From a checkpoint of a small transformer trained on Wikipedia.
Architecture: rotary positions, no biases in attention or MLP.
Each number is 128 + 24 x the weight over its row's rms, rounded and kept within 0 to 255. Layers, rows and columns count from 0. Numbers have three digits each. The size before them is the row's rms in percent of the matrix's.

# down: layer 6 MLP down (transposed), 704x256, rms 0.061, rows 393-409, columns 0-127
# gate: layer 6 MLP gate, 704x256, rms 0.068, rows 394-409, columns 0-127
# up: layer 6 MLP up, 704x256, rms 0.066, rows 394-409, columns 0-127
down393 119:093129175129118119155091115126086138160154112153147133106130143107125085143113141160082131109110142139124087136119107136100130138089135095145075081133165106165145107153169117146096130144119158141144114134153131086163119144129168118140085115138152072119107087114087106122122133141130109144147120116135136143096143101192099147133146122148111108131136139133150085120137114135130133113163
gate394 041:079128141152135033121125127138137133140107114118139153142150100119141136139041149138114102109124138153144137123160127107130132158130150136152136183138099142086108100120137150149116118109100144130140132126116153127097122131136123112141116148222120143125143091150143126126113123158112129130112121112135081104128135110131101110162110110129133086108126134059134103127133122127117133136110
up394 042:152147146081134051202146112128127116120141143145114142130134153134132082092091144159132123115117096148153123100124147131114118123147136121135120120127102159164115151144080168177120104096125119136122126106130102142085120129131126105144093126131155139103111154080114127138101086215139131109162117118109078109141132118124125120141118129180116159133139098121145147110108114138146134136124
down394 027:121143097143107096157141099153123159132108141119104141171128180124170118104149160122136117161109107134150108106111118114091118136145125145114125144164084085114101116083135168129117116104134122151131142137113112160160075144194122100161131124172147086125142123108124117108083128155148154136104153134155108141130142131173131165132140094172097136144136115146150131119147106121109158135096
gate395 081:106091096169134136163121141119152101101086071175186114114094089128168115123111150119126129135164132125117097106112121121116129093103115110121133131148123139098088132113178126167107126084119144146173109150151104129074149134130138116080130136140155154171099104168073130126076147145109092108153137142159132088099160123137157127136082155126135137167095132225132132121144131123145125097137
up395 079:154138090076131109105174114136155127137114134111151138100178153122102120108143111140147121137175146161120071073127138153151145105141150114104139128149120126131147133126081129185089088154145109182128146156156119130152105110127157138089112113097125160118159107109126114140165155153125164139144138157134152134147117136120161143106147094134100136130123107130163115120105108121120134126104
down395 084:170129131073106163091127099132144118136165122099148110138111132128113157116102161152152137142149146150110079151159134158147167136144139117125144142118144156208122125169107132135104130112125108146116168096132102123135102131148176130111153138115079139087125126139179132094127122131146150147142148143154142130131099092105098112149198140143087111122156116116163132129126128120145130104101
gate396 094:077115145128154119148140142127146111091125162120164101120124149144134141144114150107110136134137092164100122126165123110131169152127099144149117102105134124150137127122137143151150159092169139099077132184110124109159081157119136139152115145169107072126119122156117080127070126127121116155123159148145080090154107105149164139127147076100104150117136135110093143109148149141113128138120
up396 105:122126119102114135120108135150112144117126184132095138167110102161146115149151132103167093129133137123145112097066140109118134126123179135096114110099149094112160108147173134119161132135134096137086109120105135130081093146116106100117106159114141126170182136137110128121115133080115124125172143092160070153122138086133133145185171080099113113114084106119132133138136125102127097136115
down396 106:132124097160142133148121152132093181151155160154107135181121122090147126107132102135176130074117121108125117118098119156173103156143101128128128121158142153163143114146121127154144132146129121137108135142121186144133135107142108112136113110135102129125169109127098120169136125128149127145109161120142165139105165100116115126190136130088114126122109141129101130149099104095139169139070
gate397 124:097135139113133130155125124125142117100127144151107116157169139131079150151125146156141161136103124066075124149152145118121142143133101107153147142140123121126079106096121127149148118106117110131141144117141107103155149122183139140086163080116084141119143154132138130079098124114183133104095132135119135169125117119154146113157145118103131093149128127088142139096108118167130072110166
up397 120:171113116104131144093145112142153146164165069146126154093120100130178103112137147109109133135138137136182116121110120117146119115117108165123105109120137115135147166162119128116125128115157126130148104131142114156158121098129115126171126136117163113126141137153124111137166157145098119154119132126111127107123139190123079118129142123178144136118099084108135164130142118141130152159084
down397 130:132144130119131130119114120135121131135135095133129121127085133138175109101168156120100134128105135156153125144122117130153142148102125146105123121087136136121176161184140134154139147175154144103110134148125146199123096124125143134116103154131192097153146119148112140159138140140065099175116134123100119113145109155107102110138154084144119154111113136133099140129125138110130174164120
gate398 074:083141167153179120090097121121133113139135133176157203156099152139081138153181164158133140156112122101140183162159138137119112125123123111144103129130132130169070087158107124136118114093108130133132154106123155135130139120142106115111123102112158109079097128055130067117096169107141118140145149110146143119117139129136143134091149132129133138136141156098151153124063135117158098157135
up398 075:111111168075139175181105136149082135091084108134136158161154142148081105125128108095108110159128117088112116101131124121096125137125088106105134105166155128119147097152122129088162141099124144136109107114139103144217112132110097145102178115192134117125105167120108122163102158107134128157106125112134134124129155114119121147105102122126132131133124169153135117112164147119144145118128
down398 070:139111168140131126162122153127119136137109117146119161164139150153082132131131126083119102139138131114157154119146119125131092119102120107144131090139130135120101140135136161121115163070133132130123125113141109204136132149122117144133123145144096110077087090142148098120068168109146118083104146110126117115144161058116117151144170115144116131153136150145142106105122119125140141166185
gate399 119:168157148115099120092123128142125105135143112140129126125205152114114133158110124141087146117173117097124117143125133131118127150102105112106116161132128130162140179143124088093117137165142116111128071129119156089093139085075118188156108144128155125143119110101162109118160126098146140131104146146148119126115113156128124136106089144120140097142098105101087164098197098119073148098171
up399 126:115136184136120104109127133140122112133160110129148133156145138097109112148128141171131106130166155080125054146134100101100119100095126078122086135136114100118145135150093155140115106119140109145104100112108093121113136121069075126129108084141105119119114141092154124146126110134120141132118149150175105132143134115112142120057068118115113115144133113163137162126144119121152127124147
down399 127:142091059127118108105129139129123175108109133124116131111120119153129143104142105097126129143079110157124149115135150164151108159142131162150175110133121118136113096109149092109131168118122147130147142144135147139136127138167171116105127176154162109138153131114115165137132131142153098105161132104101148122116134166101098134167176136142154124110115108109131097173115131131090092127101
gate400 130:136146130116137130141120120084080119139128139087109115127157146111142154065153119161100107113149130106183085112136111156103097108106134138081118121141182142126121139143119147158128154120148127135106086110176177132111119120115129119128181115133118121175141109142131143159130161116119144088164119106117144135113104125086122127162125146122157131100127158153154110140137074143115116138142
up400 138:108140183145110114146113122157154158102145145141208087127119098160081126124125114086133131152106122114117164086139161133097110125137108144158129151119113134103099099147092108141152146128107127093149165106097096120135065149161123132103093117117126139111120152138151162121087091153116116119134117149152081108099129097141174075082108097111078117118141105120141178137155135102152103096081
down400 135:117132126141174151118151127076098117130125132102142121128120161077127145126124151148069147125136127143118108118151098151125144127129145103073128164143157150141137117126169152163115112115152139132098072133161145126120165131149123123141168141143095157174119080126142116149159160124129135131128104109096164117113106113075093154138128146138148139112132136153135131126146081166146102169165
gate401 158:120128119129133135104119145118127150113125130163148125124110073111113105163160103131095113100147106070122156167171153104106149180117084155126101134087102181154138100125101132140136115117140100121141132142143186146114098147160126122139150122131120089115123104136105135129114135143180097133122085140119145154158115163136115120143144114113114100104124102143145157078132130138108140108125
up401 159:132121167133166127115141096156147106176122101110102122117143135104175153138100150098139129135092168144149141097123102162146100112129162121104146145141146090112104156125125138115119152129184125118132099138126101119145154098104147124129097152115114142168144150127150108099152126128089191139133153122116102122089096130145126143116113161142167181177101146119069118138176130123126118159154
down401 151:135165164108155146077144150171156087129111124113137161123129142110135099119125187097125188160140113162153143163169081117153142135155113127136138139164167111125117155167098135144151152125145153097129107116149081134184152120116148144138147147143108130127181144125147116133125097155086174150131197136113165128107128102148119128111133123129143172149113130116072143160141135108098143119148
gate402 152:128077113146096117164140089116155121140144139123128112075112136100082158109121139130107131123154078134150103125152139178097125078123087167160116127154133104114127108125110130110101129107136162101146135121131136113119156126142152142087130159125086081094127156149141156134150157157139131071133169132183091155106138146109134068131128141144135124113135136102136123063098158122130116129111
up402 142:075143118133117152121129140091129081076132107148158116208118170090162143125125147163087112123141140096106165150118105101115113126085139101120113168127154094113146115123164140125116122130134138109115150147117153140137113143113110095124155119140120122118133130092088123116100126104141050169192134126128144079118132076128141135141132097099082147159098169159124141140077132154150114114101
down402 152:113148101152127147131140126090127131103115095142153118114122170065096172136150094114120123120140093092073144123118133112113120133126120115130075166150097112130137092135149148102143164098137148103106123121156166109147132131161105128112170160149115116133096147120147114119140155153094106129170154106151119122089155129092136141146112127140145134158150120140097172090122175165155158135083
gate403 087:181138117119122064107117137102157127131158143131104105120135090170088108136107128176125128095123132133127114210067108148123120119126112162125147078107152122104119134140129118166106159138094124098147113131121120124082148117105108122132164092138138139125120104082167161093164142134125156120130148135157157132108135150128109097143130148116138163125131146133153139087100146127126146123081
up403 089:093087159126098112089117140125112138119077165170101143138162135109106143170134165153107165097101109132137122114094140120133122134119095147136115096154055178106100114148142131084133171195134115097141133144106129119126132116113150130147114140131142123101122104114101132157141127163109126170082125152082125118131149096154125126099107086085126134158138164134130109132104137093150135139111
down403 086:094129153144095152093115139109160196124131147167106146118131145120092145178135131133093176131123151123127126139107122064114144144124101168128134111107107165136091127122147143131114173179127159106137148190143120086141135082127122138142143127133105156118104076102143133119141115116112161137146139168090129121102154121174130088139134064085113124143142165098116105114102173148122125114124
gate404 140:120146131118151122133118150166176146108149098179160100131087144161100145137167135146121159147132113152084119163134134113054072111137075122159158148137122115119143091146142126137118145146124169135125158140098127134137112144185105101082137122134153123110125129161111105089118120130150095175161148114117134111135111106134140119109130091147135131157162172095111130106145143104143138124150
up404 133:189144153139140135055155126140104120152114133128149120128171135096114099109155151120151121089146138055154128163150108199185155126127130123116129114119113134091113152126157156115117086095115143142141104118173109143143150086124155155110122115125100132205095162115134141130158153133138170111134104121150133104120136147145116142166145163162143158132085090116121136141139118149124132133160
down404 125:131148149118154113079163141132116107123103137135150100110124131093120113103146138142155124132154149118146161146153144181162170129152108139127136143116129125137121155095139126133134123099145134129149112128157130093105132102139144160122159145150121134156122105124137141122114123125137186093099115183164129103147131153171113155097126142132139150096089095094141146154129147125120124102153
gate405 118:123085141121112132119150084138147123118138145130125113092114107073164101123159193125132107142092100137148126151155085137100105112109157136139120127122109104136143144094098090135076142103164137148094136121118136115135105108153129174121161103099095086108116108124109138147149145156129132113148102130137159128098129104130114101142100127151148160134138150110121109129112149170169142127121
up405 124:113169163130118188126164156143152146040108138136190085126104133106122122120096102100147123152109139164135129120143135137134098107131099160118157136131161141183146134115181158152126152102104138105123152146116103121090108117137117130160121119127072133181138150165109127088118145114104137134120115152135125146115139104129131133170120116149097114092127057125132133155155121128129135156178
down405 125:104131131153146131132183090118100129055114097118157095125120100099151114130087160121152084134108124148128141125141135153114123169118159133110109144126088115098135096083166086129107171110143154125084155155118117146113122105163134158090139124153109131146120123110137150118093143134111124134170118090159172098110130175010118148131138102119147128150149144122111158090143161101124155130171
gate406 109:158104093173149144128139124104114122090181070128140121127139088130064109140197125138158167111137126106092089164150131156136120111119149121130119126157161094136146132110154101161113154123130155130140154129108149143132098129124108160129157137190114077145097137092173164130140100127095140062149153148151127090104096149109123094171110136176158111133102142148153098141111131140174153115153
up406 106:142072101150177148139166120119154115141121098146127125075066128131137139112135138116170069112109143158131137139114114176131118089127128111162143127131098117148132141145127109116109130151131104142115109153132169118101152101115156097176061132104120104143144126142135112129122125093115180119098126100110149104089153156113126144096134114135161148129110121153115098134102127112126116108133
down406 113:093109101096124134140138154133130120110134135167180106126094135164143110106088146143148121099097150142134138143111114181149168127152156116159124110125141117113119158168102117160142128130158124139134121117147176082113153103142162129111088129121121069142140161105098106134096094113136115129112103111120159100135152117117116122127102128107139122138093111133151112121065131099107097094109
gate407 025:103089112108133020148168144127138144147057111104138121109138124109121132106227120135134147141160098132191153140120109135134117098131124149162131138130137090139137106139056118112065121143135147111132132133128137099110131143103133131095118115140119156113134171041100125138115129164138124141186114144116118153121113130139115117141138131137114069101130145118132172154112103148155109126143
up407 027:112158103088105171132132116118148142120204130084116102139122130119131068140154136124116140160104107102154142116144129138098114121100100100142121119134178150159136119112165128098159139158113119143109127093132095130230121123103138145076152102098133121126116090117156091151144104106111126135143138133131149127115119145126132122107131163129121126092130141119129151140151151135115094144138
down407 017:129169127171138128130108114130061127133131095120144141138099153128155103116155161148075143146097096136156148097184143138183144147165151163152125156106124129125114111186156160118094121085133127148128151095144144113137119124131145126126134120131150115145156091131133115165097115171151142183155129120124162119149092132149131135086143102092145116112118139138130126161117137149138163149078
gate408 130:082137146120161119118153105119133104153122162121135141132154175112150147119126138157140157150163119161127108113081125069078141106087078136138138152111094181076132137163137140126091142144104146138147099127162146115075151138131145163073157151114135128142145098153128096141152137122096160105115157130097104126131128110123132117170135128127149129159144110117128150104125115149143127166181
up408 128:079138106130147137108115147171148123111154110184163111149096136170084128145145128118134154121118125167081165127126158156138175143145153121124130143113108129129146106120106121118110102120130164146162096143081133141139103169168139100132147134180146138113115125155085112080136129129164116132139127123155154145098125113127128138127147073107107127115107155149127114124131144109150101123141
down408 133:105135116134159175107178098115120101102114178134155164152135167115132130134121112159113154152155096138136115130093116083082116137118093134136182166152125163125117101164171118121120138141115126115155107131179168117121145126108104127114147162129107117129171095152152107162156126117090128105117163144084142129140154086147136109166097122141117163134146123133129160119161137128152121144161
gate409 023:117133107081120082103121135120104101135148142098132146124135126143126095141180129102140159146115137125094135098127121131148125149115124137121125125147126158130138143135152112157125129149124123079113110102104134127009110142099110133141125132151136121130103161040115115122126129170128124138147109137143144132113140127126136136118145144099136150168114113161129095143116125141126147133139
up409 022:111091130051138072146099111128163105139074109113129139115111158115093131121229126145120121136108161137143126135122121121131126117130140127104135114137121178132109133091128116188105159104136126119136126126120134133227121121134120136129130121154156138130147160243149139123138093148145125135178125135127132132128143126125126102142142132110144115121086169082135087121138130134120121142125
down409 014:121089144123162158157118145109123123112112117150098114114121147115118116123096128146127160133126097100121127154149133123152129102111134121124104176171133130142119087131163148122107091149171129140105172168114110159103120102124149129137117108137158059154105138119142119140081132109079082116097099103111124132120137143203104155137117127151097151168115092134096094134096147124101146121156